Part of a small language model's weights.
Size: 16 layers, width 224, MLP 576 SwiGLU.
Architecture: RMSNorm before each block, rotary positions, untied embeddings.
Each number is 500 + 50 x the weight over the matrix's rms, rounded and kept within 0 to 999. Layers, rows and columns count from 0. Numbers have three digits each.

# layer 3 MLP gate, 576x224, rms 0.12, rows 170-413, columns 0-55
593506375519553531535547437499490492584531432509479463459507497442584403551473418529511512462416421457410486468405486557508473438570430473543537529394491516543454450551
373568529553470558455427552509504451493556486493491543430496519406525549539511449519515562495578510497515493402595574408529463478517535583516489495509493457510476395551
417497506616495556499478511539560460490453482468555537619444457479474469581510529450466508503566511486510430572550393538553591403485512481445517463482487413480533577453
521490526495440506452458509552521497445393479487431529519473465498439474433479534454486441574461467489348471566562524454535453473535474460518494521524486533431511514542
455505493500606552457467498495434538534556534452492516543494583481542625456460556602532489455471493478520507473620535538502577414467539557450533479539391533552515421446
490534567465435526493557447597440519556530459529511520518515485527427532496494485540496534420378670405529490516527468445533502516479551578461507528540505507481381554545
475525475537443526627539468428503567445426463543469567439385551501455516560465516574523557489687422438491485459454515504483457412543434465580575567512503459459475573467
555528507491512519408497522467546450604518473492534471476424531558458581519465530562433485556538459524510436550535535468469402582533475448563574647499415465552489461564
474490489421498584499542523567452505496530557461570496485475490427545486498486505592542545523513501566379522528427507466440508529570461427508475425500570444451414472452
446460434499538541493528488505507611460461493448492535437589430429555489546543459501510448562415497526520426528478445530527450484551492493478426502505448488465519472510
463510534456483577533534508542501485522521514667530494451499511503369475518634592494482538551458454608547465535576487551508443484497446513514441452503546461524467558553
494479511427502555483496481433543505451524503531500579390455620420519428571482515527447471558492528573464447534474465527313417502449475594480557495477508496506548506527
493466481500551590377531596591555466562506523471471439534547439449463572512494478503448358597491461414444564538531465431521510522506339460585499505459422433491547554478
566415498576559483497445561491515518574495448453496450589505512436436400463460470466440491531541575570464451481461548564510438495449556488413492500530456528532543573387
437516477467489466444549541533526534564575567420533524602587500522422488494476637581512478523445499596569574494570530514557493553539566584406442490513568467443490459549
487501463461593517521580414522459507487567494493497490552415557472521457557447470547473437475422458489462564534496451523528518370452523596415567491521495518529482448505
599429508563460476590550466516455570519436398466565395440538493530520476623455444527526548474455463468449452486445560473453421436520502451562453464528515523417537433512
460508530472520524547553555505524479473461490467469545561473508474435469518490553434524504532438452529458478438473478546585486469453456546451478524432531436591463499399
475488545602535532583539579524496500537462485485590510502557557370471568495488496517456461427522472500511476539616503488483566509544504467437474458466663493477467421406
595507537507507387524575586530479540520514450565569506424540434519587555591575596405497466449512497507533474386575505459539441392514551546475448474510522433506453544520
466537421504482579578532509481510477555450552373451495505390533482457424524423589534537547487538483519507478490576477535444391446494474514573527516523587459522455505531
477595445358536441474545457522523496478451444506484509463482517430510574450526412478521523474439563539419553553553478517524476487468548496558534441522439513464475460510
531498436563581456575553459483521505556472478652512490407474552523432525557545535492578526531584560520414522507573537557566435474509497552499522562499470454507524495499
560565435558521458400518566486474533440499524598545464542446599620431470424400487494557535514568589515441500505449554501515419502474461459420504487629440576493474502567
506411590498609395530478524498560401469454514493521463396555520403500515485560438446531532606509456501569528551546490454446463535591554457517494479566508478590580508432
528434435477430420535404518577515464465538476481447516542466500467510472473361517437524628521571490448585520557496508485516552596499449478487477521369468420485553569493
552533472505520518417540487476362543476503467584497495456427461488442483618448543453507497533544530378534504559451524471455529474533493554483459477551402554469538487622
457463567540566515660532484485452563466485495470531559454470523534435492544570573586426522421528517497453565471501423411492485446471563465564502555369570530515586567472
498450445475478519512438507431499488455399506602491459593526523516404546517537490504538528466489478538462534577426466580550494553406524534458550495526476464472541536434
491469527518500392541530523522491589434450521472422480467342540481475418480502675481479559520521536499490448490484460434554563528445392450415549575449537490446520530528
621576448485537465505406520508487566499456509410500449477473445520566484477593495445459491502423572464470445554479507473556537524476410543442493465479480529494494481475
558555396491516489505416353586467465478447512499598400490434522606468580545521481506547502513492556519457519517583586540495528541425442442476512410553497427482480541481
512530555448596567456549488455469430495606525453520508508486459490501481564451537579476540545455491463445432513454469511427552482455456502495535422554445461529452530518
518422460533472466432516401526564548524492552590597509570517529538497504496558509486471487518529499542384507532544465534541413462447601523495468458472586492444564535511
459445507498443534405454518533538469486478542508464516421470444467453456503501519441458674528450405605502495569492445493498484430532505515456435469452452494558514562450
488455445607449523547502551502470387465447504482547514488586523329355536498534445486445542520459486543422463494538448350494437597477521418450489546394460507547511465563
506631504411583583550581554543517559488530547436509452426486359476571509544560497483459470589472464419496503462552497516490523526525454486505438467557501499426506501492
507528369609501496398470507460532543468500446532462481536527536574486544458349534508502506588496530465544577543448517592436581499510586471492541465431501517650516421485
457446470536517510417476510498570502584458454583534486503343464526450468430495495549444679559530527477550509567464470491543549550452453445490478471471503457534492502598
534488431448493505507570460496534434457489501495465572468390430461495449424478520536433446503553506482473490552535430459481450489510446392516542454452554555458612486490
410602484454522489476533539545534514528544560505435435531524483458509443443490453560426538502440484532524460493509543469538480567483568494526520427526494521537511479506
533469469467558565439526510500494499529573454520472495489553556519404474466520541523452517467424463583461485415547414542523462545533417513506396570540498569491544532447
503527520605509475476468477489547476586521603516537579499468547464468524595521522542679588455496499513412490462439563558535422502475530456559514498398520500455460485439
476425535510541541509576507554402566500575582453489414532431542561506523459554513478496462492448529494438502486474502514560500486462467482545589484553537613478471522466
538562476526449580560549486472573514456504499592428522520482561570504412541514480494463481571562611488401457476425437499571559596502563471564568573512577453568565539560
450468521563501450526538506504517444445559578541503549541449491475503629489478609456531525587531499574525523537568519468507479565479440439563523424606501520668465526500
526536443595493551466502546554524523398518417512514463447481543552562448534574422599535496551510456463532434454501495526497474555507591546605437569490414555566533411522
430518529436508616541547564563477530530429487422519532546515445482425584526466451466520473467509534531546532503524508516502466489449515466539520462530426501484467501572
456440546452523526550483425452597503558433544521534421439530547497494513443485513599435512522530536440580576438439517550476463550517467490471444461431479469547537494521
453402542504580499537457510484481466498462423594498455434424452526522491518609491527489484456473489444514569526463489527517472473571552507498421546500385535507533469532
578486453527617481483520515460443475542470475417531441592441572493411521451492469475500460495507424415395469500508553487495555537458566509506510512622492452485449499520
505467512469467464498454561504464442491545440546496449561493526485506578545467506510453481543518478590484562534538604439575468562403494532422547529521412484516472462484
496507500555458519536570506476544565452496433503443467497510471515389551468560462437462504500574459531527487481504464506493516492452517627514507418595485482452605591407
481504498573480538523527511499368494505473558526538494439476511503501540440500475448516529490534494456492471433555539520391479518473310488591487436470564550495473551559
563479507465576566506499516505493521529507441550577497473551489451528486470553516477440479497540583464577426482516517502636582512552550465515554563492546395436524526506
458412469450563553437512556556577561541487422592526618492595428581506454457498496499564526410415594565501486491448524514506501545549512463515490486478465425539535541524
486563519532508540526571501446561500435515515535442502441476507514402507481551468526571498493428546542513515414574581546461627488479538425525494491529474455514488465497
471450548629450567529481472615545489543479544542508542567519476490528442521432433437542445464500538523518559439658510456517502460497540512487401479512554464577492448600
433555518459492505556483509466489479588508592487409510474543469480405546427516465620513517488475535553504419591583579511452437443403501535508516597485528471481603542526
573546438467506500440423457474478543465514503563493518401493460481403467450379505426521564547567512560539483571526490504480530576539511483446494470584533526510426610544
524482481432465456460373520500511555506509506524486446500525413524468419397511490394499461497555519592530404549520511544437475491568518460540476554552400482433488534653
404461522676545442403537552431615557491394473482565558503535512449377478463479537440575532514480550516489520467595561488579462455517484455536463506432494534526503439445
447516478517604481487536470504481507541568567531563438532439548485507563540453476560479442566463476578501498552456472522551468483499520493564456628436488536543511526504
514466417480458457495502476509445464435552590488498491449463524472556457509499553441478539502409461456497447556468528552505451541506463532559497421523520492478479511483
516525529457532478472472503521486576491556500524380577477510511469381531575454441375442470447508517484558576516462454496476554463439556469537510477548467496588523500562
487552448649433439484481522525520484520452425466512499436544430516511528537546515509404492492478547502438428558484483457523389616507563453604462518497357470469445492518
482421450592577617495465489479550487574472476489504547474538464456412484453431552499427521526462489499512428438565499443462452473545458477508499469511518464490498572567
500476442525437563512467536478590452428549473484492455538527457522578523453511548385537561518503492499580566500496500512551563563525547551446477415505471464504542432574
560474548540478472579415431488588515438517508549510519516514481457499521546553385636537523528494527519439477403489501553487442513440487553545579432517409434512601436546
463454512429513415510510505432449601547524447542487492465544578500544580563523618586511536518494491473537483525512541512554475452592470463487468458524405452463489502515
558549532434445525479561466520427519524476548548524500528523587394514523655510580402456507522442465423489401454539487513530463504522432501469569600434508484586517603531
489476553435464493577445583541519552497468536584475423524491452514501523549514433459426459518560435589467547497536398498520504468502522419556593479522452580488448553629
514488462520436550457494532511453585535510502502490474564502484432422391456535434350528511466530492564385506447501480521540441562419565547454456415521470559457510447439
570509498419536495541514406400486470445459463509510460505417572509521513596511494559436551494486498601456491420619498479500485491450472541494593512439537461557470511569
469471470607638578509374458502413440532437500523491592477510623502439580488459531572565438552509526551542543441477525503514426457423616472535467531435480509511486474495
413466493506584469512491481431526479499554449480483513450498428483519469543489587557445500519524501568550554565452494479488498518462451447523455565481483527521499484587
502545483490493424457497452557578538484499540453519464534458485519499490458454444528521515609542466465569480598506453492450516472572551450520539430472496559553532513550
521493560537526567468540464554487496465445492528487484486614448600591441504487470439502441524469468443539588477547539500541537501509497496523444504527536568585509488534
464501513456526501526496507506559439493519556470492516415526520525599475562535597494545391509502497478573526555433516607450419460460448472489475391410393564523478476372
550459480545466541467466515450524512435529461493547467455542561426559476629496496452518501497388506606468496596417527401557596545521483461504505532465386518505487507561
576512537430498463488445541514491540518548524453506502417526492545603524503631443564489504409402479554490546471480507431473490663505633453523545516482514469563506421538
610508466450467497499595443462534574439500546518474563537438448415582411447469567518545526523506431475520521536456483499374499522560458469452470550610616480535456419466
374616455480522570538417517448489565590533568397499442480506503506431515426457516496441527529555500521583352472519513560434554501432472535492486476559460409444486444528
509503468514492479508475592561387540496533505570547498477482483464399565444586476405515485575492505518517468521494555536444528473484527517562493521568396555460449524454
542468438541487455469520507494518421448522474525562387610495443540437498568468413437469460440531585470503489500542454512439537471431556468488563451540575434586542512514
533532412508491554537479516472438536594443446499446428464457444525537448431470443461467455464457522543571519509528518496506542454512441555573477429531481520472478516518
557516512488432529593564586486401551516501450536559537423521440496452480493516530502508542513504529546546429512462469468452503480549542449429502608460516523506527544513
553536436476567493479516633530553505464483538462485519498520529450478602472556455507516471487475432465500409499508542496536420491477402544484441439455504597591538476497
464390514589455537535534575506536495504510524468464428543459462577510404462504483569460482441524507424550466500509435495519519541520532498431505572546479480546452595506
580415590536520567538503543420466468583480480474455477472511432550491604504514607450493569528424522526483486445494482447619460539558462566437432442527398536428427526513
559472530476494518499431543494468508518507460554569584517530422469474425558591484506465527442533419467528466488599451487470517522519486548596519538435547417549490528559
481511536382478521525543469451510477483496497410504506478468503454510389554467488479521480560508497504552516569527583559487531508441496442541578560481589577487501488565
524507566478510516574513472504478509409504571559490554599486503495474449565526504556551512461468523479550466521491434512518474501501497489517586528475503377555521384494
491591556497557505469544574505555454446453606550486453500446489449544532504551514606614482569525443550523536470505496511471519469465505494457512536563457529575503517532
577526434501428617472432570469485532514451477612401474429542459560476484538539473543569517544511464528496561522530410437486482477554414449459486506501503485532512522484
537504420562398555509465527456507430502487480442483403470521513454443546524465524556437530465435529499542530432429578512400516507416428557472489499498506514455480562512
576535456470471538517481560522512494575503500547488502522431476482541598543525500546533490525516456530482438518422488509506442521471514543569491381538519459490598409536
488484449581556479440481484591438433473500472527506423466491492507611463466531545514400433500597553523495460479455492429488552529598421498530474480499502560566458512473
385558430511474486481451492418476405528456500564518534463484545501364451539497511526558592506479465528508496562502589457544517591577469476642461517490461513472556517526
431374538494477575516567449509524442479517534561471640558585450488456471554565403504484449504542560591361536524503451387513442452564431430533435432557483437497434529493
491442457494458568446395559483458437586387498595538459522517583447434533480415517401520541534415505534514584477468517497599461433532450464591510448543482488538581505582
521380428473509461441506386478585388513591519531467476501444557550498430482472488467522421406452532552459490461511490517524418510542588477511487358542444535478457448564
369439501540487469512554451441448442516426547423534491441406555472466484491567499434458538546479397520490442487541561520530509529553523481542409600474543513430431480503
512469592470585485437534513512459485455598539479515515523381437556505506441508533485481478478526563491424424517459469518519539478510493493470486461522538491533554484473
525549528430531506425539456573485517560581534562512502468427506565526555480443501519589593548516462509496534417507464515569424487516534561518527551467481579544490443573
461529447486427537534524491495541486493417531493454539585507521372624501448437539496439533455555393472449524417466539614477502462462492496570568472581508516489529541450
503450476605455435549465503490578425624542431489530465406478521556428541518541568529401548617563487490514568527515479472576546463590494439546519481419460451505550486478
546484529557526463550436457412449557456554502597480550450511485589507523410473495578415517456489516497481535470525437467367603509450527423524552566521547550565541514506
533456444547554510420561544596496528519590482454463446492543489545417423469524495573530510478513405453490474505522420517492470600464506551496514484530491575455503517411
389514501597510513527514522541401567512457550531607544461552419520451428457526490441376459482574609518486467506558523474434348480392510474576526528468489437518478447503
512574427556387503419478367499537523468527523470441529411543440541526453552536490432491568460424563491571456519474505447492512474477460489535479484507524556545458448472
438618471433469454530490515495422474482540449528604491538446543589524516489539528553418440507410531504494489514442393457520503522534539611555528527411477484500511565512
555554519472574481418270459501441519497613555502559478521521424390447494490446525534555520452502469503496423575439488479486506514550515606508467471516552401536484518531
397575447469452459540547495506547580541564548573458595542488538605522492489519516509431653436506474490579523554431564503502556552647479493528510407457508472568509508485
576469480535558549428509505530499598518614381451547475451396514488536449519474482507489499460531471530483379588486571484423486438450384532517465387524543574518448508544
542497495471548553570507402425457585492545549570596423481390512476511450553450523403545455498451484586491477523505594526511480435557499528471406500527514584544590565543
485610509457408501498589555440588521555476501534555458535522502448423541571526403492465474544431526563517470520517509572517457504535415527494481568588566439519402461506
476545527446497609612498373421437593505452524498496581492494529449544430551417589585608474567525510496462546456412508526442404485497546451574456516520540542515499451494
507491526410395552531469511556395498494478477554449498457560564469515382485567455511409488482481504466518409550559460491550456495460513483495623438546438446559485546477
545566455571486554569485509479450474465536514519441546541528465479540517565548427589459464552375362428574476529517448563538518408528466499530414508509457489585416392466
460530533537554528490564427541562503462596513540499554543568455343365518532447545478441532533560502568414543529449428532542557489487453437436536477503508510501542455530
534584535505534522451533502540440538583437496518473500478531442566457529553574471459505522477468509555531456475464488552655512423490486520583438507403527474380403514513
506428522508425488495485558392480475494371472568573521545545561518527520496498521510514477455475545531481532497427533423530446522530435472434518462418482505485403524576
505540427425429540493438400500526542527436566531521518449414510493486506470554513588400426472466415559523491538477546568520538436526452494486484521508492472520545562442
500447511434508502474582495550473457545514465625513546539440422437520522480509532539441526465470531482489446509521507503537526540596559478483506444569447520451548546448
510482405460529536551505522459476444478586535560538402570534519524525603501574528562610414541593495590388491531518513453442514509504489491473501440460485542432424509482
470531543456554501481392532441522475573510506449529525479517517477416529529543630503530550610499570431469479482497502398492478495531449512532480414533557597435404526477
526477514503565472515441444534492530400560537562439490503488536497482441535505505468577450492467532529473472439434644521553536457587562460481456475520493568462502489497
475525542510563463521462511471526489529548557570597519484484467498448527470479450400563558488629618468409548561439529406476408451502497390502488426542474426544499487550
470603483540546477475443407414470448464514485540549529491481464424576401427449514538528504527508496527470331606463444457476564432482537524433600435486521507522441526428
395515603618494498503518585482538543408504431558423458491539371468488499543540505423499631472492530610569511481513518588578461478513499417497474394570507572494482515475
455557653540500503478483501629506497487437491567476513514440392594573511484488468580554522511483454463449495544476557482490550556497484537472489500554529480453519409440
508540515470405525546503474497439446549507457507646450509549475527377504489515578558549466456552612458473466448492577455405564597453505495586466498523486484371464454522
406527516451555538417536422420513496560514543483531417523423564593473601552575471542480514538478498472515451476496554528504499539527422488561481546489497488437477546423
482450515453475415501505573525409519482531533499539527524370448517475514427532528521418507455534568471534587501585544501480548481505490592456421495572478568528463495509
503564523386503557550540610605489508467485583506455529472480570552477517460563447573470543646503441529471472484404447514397619572518582410513551598521509509467453536529
415566619511511500497384498468496477488499467497513520455539439529582472560531511460582576543567503512468414547543424502475441517528463456485539538417482489455467548443
482606485494452574541535503530419517468546570617407428455470505457516518458580449477490559463533425478464569490446528540405472489502454564515468516552432550526552420547
420535473403489477524531616512457489548494520501469554567490483465423495464505494484558473477500568541503527533412530530462490577576450460486482437468481526561408596459
587551530529443559487533518589540464468562547498507513454571480446478411446504530488515580500442543519527492516530380523385468517506502544468523465520542540530582435515
466500541465492536517541439530471506530498567606462467489541556569456462525549521485503534503509555519469499486521394534548406401615628517544476449583494505504477507549
496518500513541509495487533497481491580451460550521500491540302479538540472498508362473441519458468519505568488457653446547494494564458532506509423528417550467531483529
513540506510581467339543529382522508548552494520496492513553504521518491536511557431483612450554546498500433459545470466469511430571494390482596506415442479481515489497
563474481519506463543557530517538520587490526471528646586443400539501598441434654509412549525511569529516510446467540500451557534551486498480477548572525509495452518529
548603517479562526496563604508460581527472479499528398533463497440489511525615604459493499519490488589483477440518452509503515566482400479499490526547467557479468590445
401456428526508456489591538506416578410484483445449506597545471537542517380466428451534469484560553541520405496517449452517512523608471506495395461507552441495498509524
535495517518460451451487451469416471519470507422437489430519511560494558534540494480507598473613439554431476507425493531449461535521519437646522469452626556585513498482
473510435531495530505482584561442546564484570553521469564544471553414604528491434496489492474425616493436526510584423489540482412532491518525528545469479525509494494560
571565479513550649549535466428523548456488436451570479488486458444519595560525449548427551494364454463452467473511524449439500532471503494546507517579498482493479508564
435469490483494470609530440444501510482546364519485570471492435472461429511529517434415490481564477564532480487543421455567540449536437551462508610589541458421523479457
477468547394581543590532506469590533522592586564501571477510506542545531578518475489386489543527611486460469469508482597562485477512520498525447446530445562574533479504
533458572481539509555587507433480505498500531542585492480454518406502477495582491504493475571548493430516465522501450549533539538523479560416494525532490493594432442587
541477524575526492470503494448521488557489565431495532488461555508503541492506515471578523493447503553554476584549611495549542442481448417504475512461482522571525453496
454511461503489517459479439468477523476417536496524602509522433503539412495533429580590616461479431498521389438560522538435482498498478512479499452486459480441591552471
538447474541542524389520529502499480559527472466555446604516519532526474404485459462472557498508638496543409539514542542589471532462504534460490531498547526631482444494
619478562523516596514490479443453511495444506581468440462465474494497510492583521501350434577490574504564525604681487510458544548523488467434543458453521489532532505495
461604492511519489554509552525553626544504534497518592516577537552517456432430436521502498440510543531507529407480434499551443509518399457514434480342414519618474497564
574536513483460532472502507499568464486494492463521419458460418525463444523506514364474540441526412440483457498507440469555464536488538427490461515478454431462481537422
476462518455465488465548486537468481538490517439428521482477598497429555368416451464468566458496497519638596484531501544478512517591492537518513503456519491566412480502
451481455564547544525553492444479436505554482498424514518450498464537521578449555547530557543470508483558426503436492500515544463539503493522473515569506430466435518516
468486487509574490485482393461557455494421485456583452452606483563510534471523570481633492536627566425604471529514556422515458605491540458529552575534476534523561562501
524525491455426462452566419462527383468476472481477499523484451453488497537532452486500479475597449545495516484464586372511505440424535427576517538516410494465599400619
520453491606448480454468524491516635626505445444464446484486441535490474562431455483404470478499423440536461594516458441479505462531561617484452532470455495636506539496
490575379462587596470474456419481481572420533456521512493500545501428470429488600473523551516540493453509483498563611430502517484420481499457528509602558520512482482487
584527479575493490421475507411516512549425508530499540433572526563457476498542499485378451448455542553486453506514475543473450511543420478544421437483454547521392554443
467575604550438468458496598389552530503454556564501463542596461537519453453450452519437590526501541474575459425468484494487478490547488471518518470496565457548455474603
484555459503457453532482502463525443437442428561371521451503524464498542608504540453567532486534457545521479513498445408497403460602525495462576434460455543507434550453
511541461486452528507530431467518456469445402413428507528448592527467603489496447547480478568504502557442527553465497517530440525383445473506463473409488521500499447451
457715538513469579513543527517514539517504538514478511460584455498418511426507496542518490553501512444564509505536445585542470502474596493527589416531525495521494501459
498426468469496477567514580482461606436475531479466532555428483486456549451453462515491483547484561506500452474645529426551554516572477468485524450562518513446556534414
537518474489589526509420508472534514527424546470483599538488532442428476472445584492548604462389416498561460558472467564467578490526514495484603490425530440570490486495
353485478481425530544535470524500490475549547493501550500487559531509511497538462554499481614439528489499527482470476575463477546550477511501581444549493547537474534472
491422545419535465537470537510538543405479529559443529457596406474536495515510480541540531544492491528557516553543510568492521561471525456523445446459526597459436505594
541561473559419506486473557488617553582470538442548579542454543462481602409478471476607570555539437506545517428492490640488405543503504442510593505436540457522469575551
514458491596509504444517493570600584519562602540552549512526439493422520469491517485578477477436490447521518430544572580461575499459495391534500465453555502411428556500
468485448560575513542479512530536500457454524451447492541418457505515491461461476608415585496505547421465497464456534498477464534444473543600429429504444498502511465454
551401535522491535514452559589554522540508482525495534603434500510496533392622539541503563437491491511556472568473445466453465488441503451432436493413472545497579476530
615609527480494524391461554523542431524495527600453563504525537461535472486525421445487463564455477512478541546536516533557488534446503554416510475539560517508519458611
485562484558538524441526473488449393525530477557578516538569488487543458514512543527388553520518485590499500539543445587505440485488528536511461467582450489498399514532
453553432522512493419501592504530479488527455539441528515521511559396586491544496448551488618494498505573411467498456505582503549537495344453474546409466551526475515474
489463506560468472587539477483606492539516478458469564450485467511550485542544540548468626581485467596494517490496503450490432432451457514526551546481491575540466324475
529464506523414499555526559543495508446429520489509506585493447592435528621549425549538471443441530445543512519544609578446463555520520571499500466486563499484458465403
550471490548527440422470481528385574466543468607552505586450478561521476465481514542595542487502448516604563462573497490549510536452568515494539472418547553492498540437
449476563514548479410524517488461505512460508561539553470500524470504510502476519466570456537436524464485491466479547463542533561514426570475547496545525578536466592500
502584485444500496450524574469371527423507555541390514408480511490421499500469506538590578474588479551432516501402572458529530600548555462509513428583487603535499561533
507524534456554451555552461547575489533522537519403549500529499539468422397453519448498455533565456563568512450475577468454454614546490463550412442457488455456562518549
486531455421487501551535462561471471538513565528420433587571467556470477467497484500468563517547468508502603625437481510525498456541599435542533443476453465506602534548
523565477541560552443471538419503440507449530461468455481471473564481524451454503438538552538535477480490499514528519531432420505473456480389536489500453464484425560486
512478470556446470518542487481505411548527489452472514495499540538455468495505546496414541471446497468486485444429514551530488494557425515514532533486541512595523478521
433542535565524436537503423475474469586485508655516560480577544399529495530431551433481437490477447524523503466517579471492574486596498438516547509492480650424539497548
485583533445569549486471516448473588618466516423560550562500422484445462505480481474469550459509500443407491507475565503513472526492480474428550437447540484519519505469
534506527555493464467529479461545469593585511493515502471590516560472554487525539532496505473441506394636532597397523493496487525506480545567464510389501390534458444570
507531531494475515526533615502476602531494445512590549568485464490559561476540474532432509527443494408514465523457470487530426501649448536544453534517484402483576520430
522479559460516496572475524513574505530552547600519512498528626479536598559514474453637535419469466514412624488404498495541491446507482528447521395426453540474579529462
466559549504539538493470599499548586489489453476590464508515535468506521503490446443520437452394438549510264548482487510485447515437550477446494495477450553470499540423
424482596511379539518513451527452565518521451469498417481508500477503460523621572504452596556500409531524448491537504484534494458544434428536555477482540490507396581488
499544466548536580459468540548465517504468510508545503493465464444478457469515513496460501445456486472490512490547442437482479524498517482548546461479537504556565500527
564533550455466419455627498545407508394566544531415623431464583461562446427496495514494567504425492525558497481539534511475537528530427488491398448475458510467616533417
511566528445495476502501483546531464430547482505512449435492547429584545557429522557497493546443494506576431430490553493498475489480466534565434394457464655458542462514
501446584441539544549487565479447400445525396452559546442531469538468517451511508544435528593476513490494570484540509512522553509475489510536460521539484465454574485518
515580473491450540473527488510466461477607520485572515527508507486484454488500515469535507481471494496461507443458463402498476490549543485515492527496486480611451505558
462571485531486548506546510480579492489531562578529495534427533404548421571442530541437563586589520492557457510449547472468458398570443511595409401433441550499473574411
500537463468515455446553520490515606436543515544401489600525491463433473549429501551467478446436510460590460545444511511491480501528513405473498557523525612526561538529
554657456540458610471501527453394555590520528469446437527454522528512550441497487514478502505453481535448448473530477461503455430565529534467453543493446424543417514451
552579439472533499642498435513543601457518594551543608518582528445490452585438450542479579535467429513474396549447440467497425493487439425474542428556492449550556558494
541509586587454621511543537515523519543633569521487464613590523438544473510548470518555577550452532542485505468500581542505471490511483505496545535616487572544477532514
487555481551493500483574509486531517566524407507486507526472462499506567566550404455493505497486430458467479524468435544514447497534484468536610545538502446574549427478
527555517485468572552600465464430519543521501493419632562557554439500514461487521502500427467445536511505445439475419520459464442507522473413508460592425503491478536511
444549538533565428598567457562451550553479383521480521556515419547506482542512510551468480575503544535599508559497546525503561563481545480492421491458500498512534550565
515518501467626528589537434463505520453525545509495495509463460488484482534513467535472552435431480489551531476422453567390506449512522521482558422580477462501469403518
489482485486422398519573474560502532493488527454522448569453525456597472536603440493486577442418475435493519441492592476388504552506547539624474403395505444508525551599
478545442447565495490473511418479540485517456458513491498473525581419597433478533488528493504466637507419603569461616548559508495498473571471540447459434495506468521578
463591498491571525457495538427568486486454505521528481528608517523528431530511533568509482518503459543478532458505505530501502515597490409548426505478448518452405554495
529446470478538487468445440527588514537510474471542474512588506488445397533462448544462423508403567546561499476575524460603371610573413446506474489522442496510523516479
399501548508504575575581556401453503413579567493458415562557500474472461527544454553482389578533478513552537528469504554515490596490498416464483500489418542602491516485
502500589515544523523509606411578640579445446482467611567553396567453541469547423493539528493495497525558503515457436429507504564548534556489456538450375534458535509538
702601556560594536462557508456467465494534544555584451511423477401548480490485475639479428441454398410509461480417536456449475474501543483473581487329486399526473503576
479500495484581560480557463491581524519481474536543463505403520512507501474473497486472543413497537565536446535539389601500477508546520519536533519489492487584515557430
524489473514507398635492551401415612529493435563440487505507460500507482575466579510383536522446561585581426520428578452455450502520468470440403571528456526561521449386
475506542408495479571528562564422552555516463459488492539557464430530566439604479472528567531570508492560452450552568440497554520468421537424491522568534473451512467564
500545525474551579404642518505515426458428464492414551468522561524445561529516536442480516526568492524487452450532504465350460544476507487492511536378586563478429493579
446495486484512523502494471539469594488450575559518553538504519545518525444517549538512561387504527537468565439502462540543473510487540456498499497511401433473450433515
502523534485595470503496442535451513501490552479530403513515558481445474555497517473533541427479453490482497537462581454461547490490503587509573530537470497505500594548
539509460537508456508529459469534476507446509503525472499532545421434395501465439533443518517539562562474462412491599495456475533488520436601506490538446495505574438446
519482498468531430462493515555513522577556528518449529571529454371496510438543525560429486515503467483591511526574489604534511504562457510515563593490516441532434534477
471519499558485502478499501524523457510528365519473428518578491462540550469495514511571519519517579453523479475492571526454476438521417459529520449481542483552528541467
615462432474475506545567496367583575559482565502467526562505545469472494593558478490485481487554468455527562488596523443464484487592479601570572518493564638472539560530
525489468457521486486514425557470483508514587471550518435499506448469470561417497382546429546481594497517569473558512470428527429543536543514443546468514508524531547457
452593496548513536507641520555518467504457504630441436515370481553481450495548492466535458435525577540489495450494455482487571506502459522538409503505436543451441481535
581473437439533461545511489507530571420572520521488553525425544457514484463491453504443489511523493475477483612537484374489471570525488463496457528552548524468505480622
551609572497578466486455502540499332507440518559554418442528470419482443474413497521461567572502445588443504470482439517430503481505504554566587516436450517472645542455
580495494390566485520502527517428536503481436510506406538507506597451561523466490390512472554471435504452487530445433502501506605423466494536433495467573481530461560494
489488488487486529543387499523556557539518441570512551528503347503438494521580424499486429677530491498552432445420488404498474498494542492485560491611484470520497491503
464421550431527500501533537487431628565595461454410450563495561449418517471618566547487588525384518578463491512608495499512527421464591521543482547459522493520483561489
482473469423594556451538508497519513580437594568531426479496506523453537639531495488391530440475473458444469505545454530501538515526394468482433501603500488510536488450
523558450579449483522549442588460482504488504539481493534368520543561468477605526504464456453498616536455463515484521525497516488461511435583518537552534439491541469515
470513430459520357473509581583574465501499372449455478501445492484494535384627542586502474538476507464469560569477461493576498453499456530522486516494498550449511469486
577559521520463537634526494394516557437519535556500484474435489501540522459510430455439524441465511444470532556494504530539453499445509495596450467471591512562406547466
468557506522558556514492526608556488507568392454450624544451417561449490449521493480443506514584567469544547500447491501613479510471530558482499481566511468461531440458
513516525447479475532421476537483475508500450556463449560589476494530434512630527421529484390448458512418553612432511462511459435540460571472512593566411497455565488453
580574402406483495516590498581459444537499376493524489575488560528469542470423512448527510472542480525546448615454474517433533520467495510533593532540513499467447522544
483494498583419505479480500588503600658490519441598334486460490500465434510488542517360523526563500392534452502539520532461465533524599512512511542496547529459507464500
537568545495521505454483468537517516510593537440444503510558436505390571537514485411525499563554513511532474490520507541481494438388489458567490534518475554546573403485
450568537452432496446401538451515503491491426484425550547568417520488536449415503486473502498523463527540401542487516385411558483471577556420516477490484584499451486462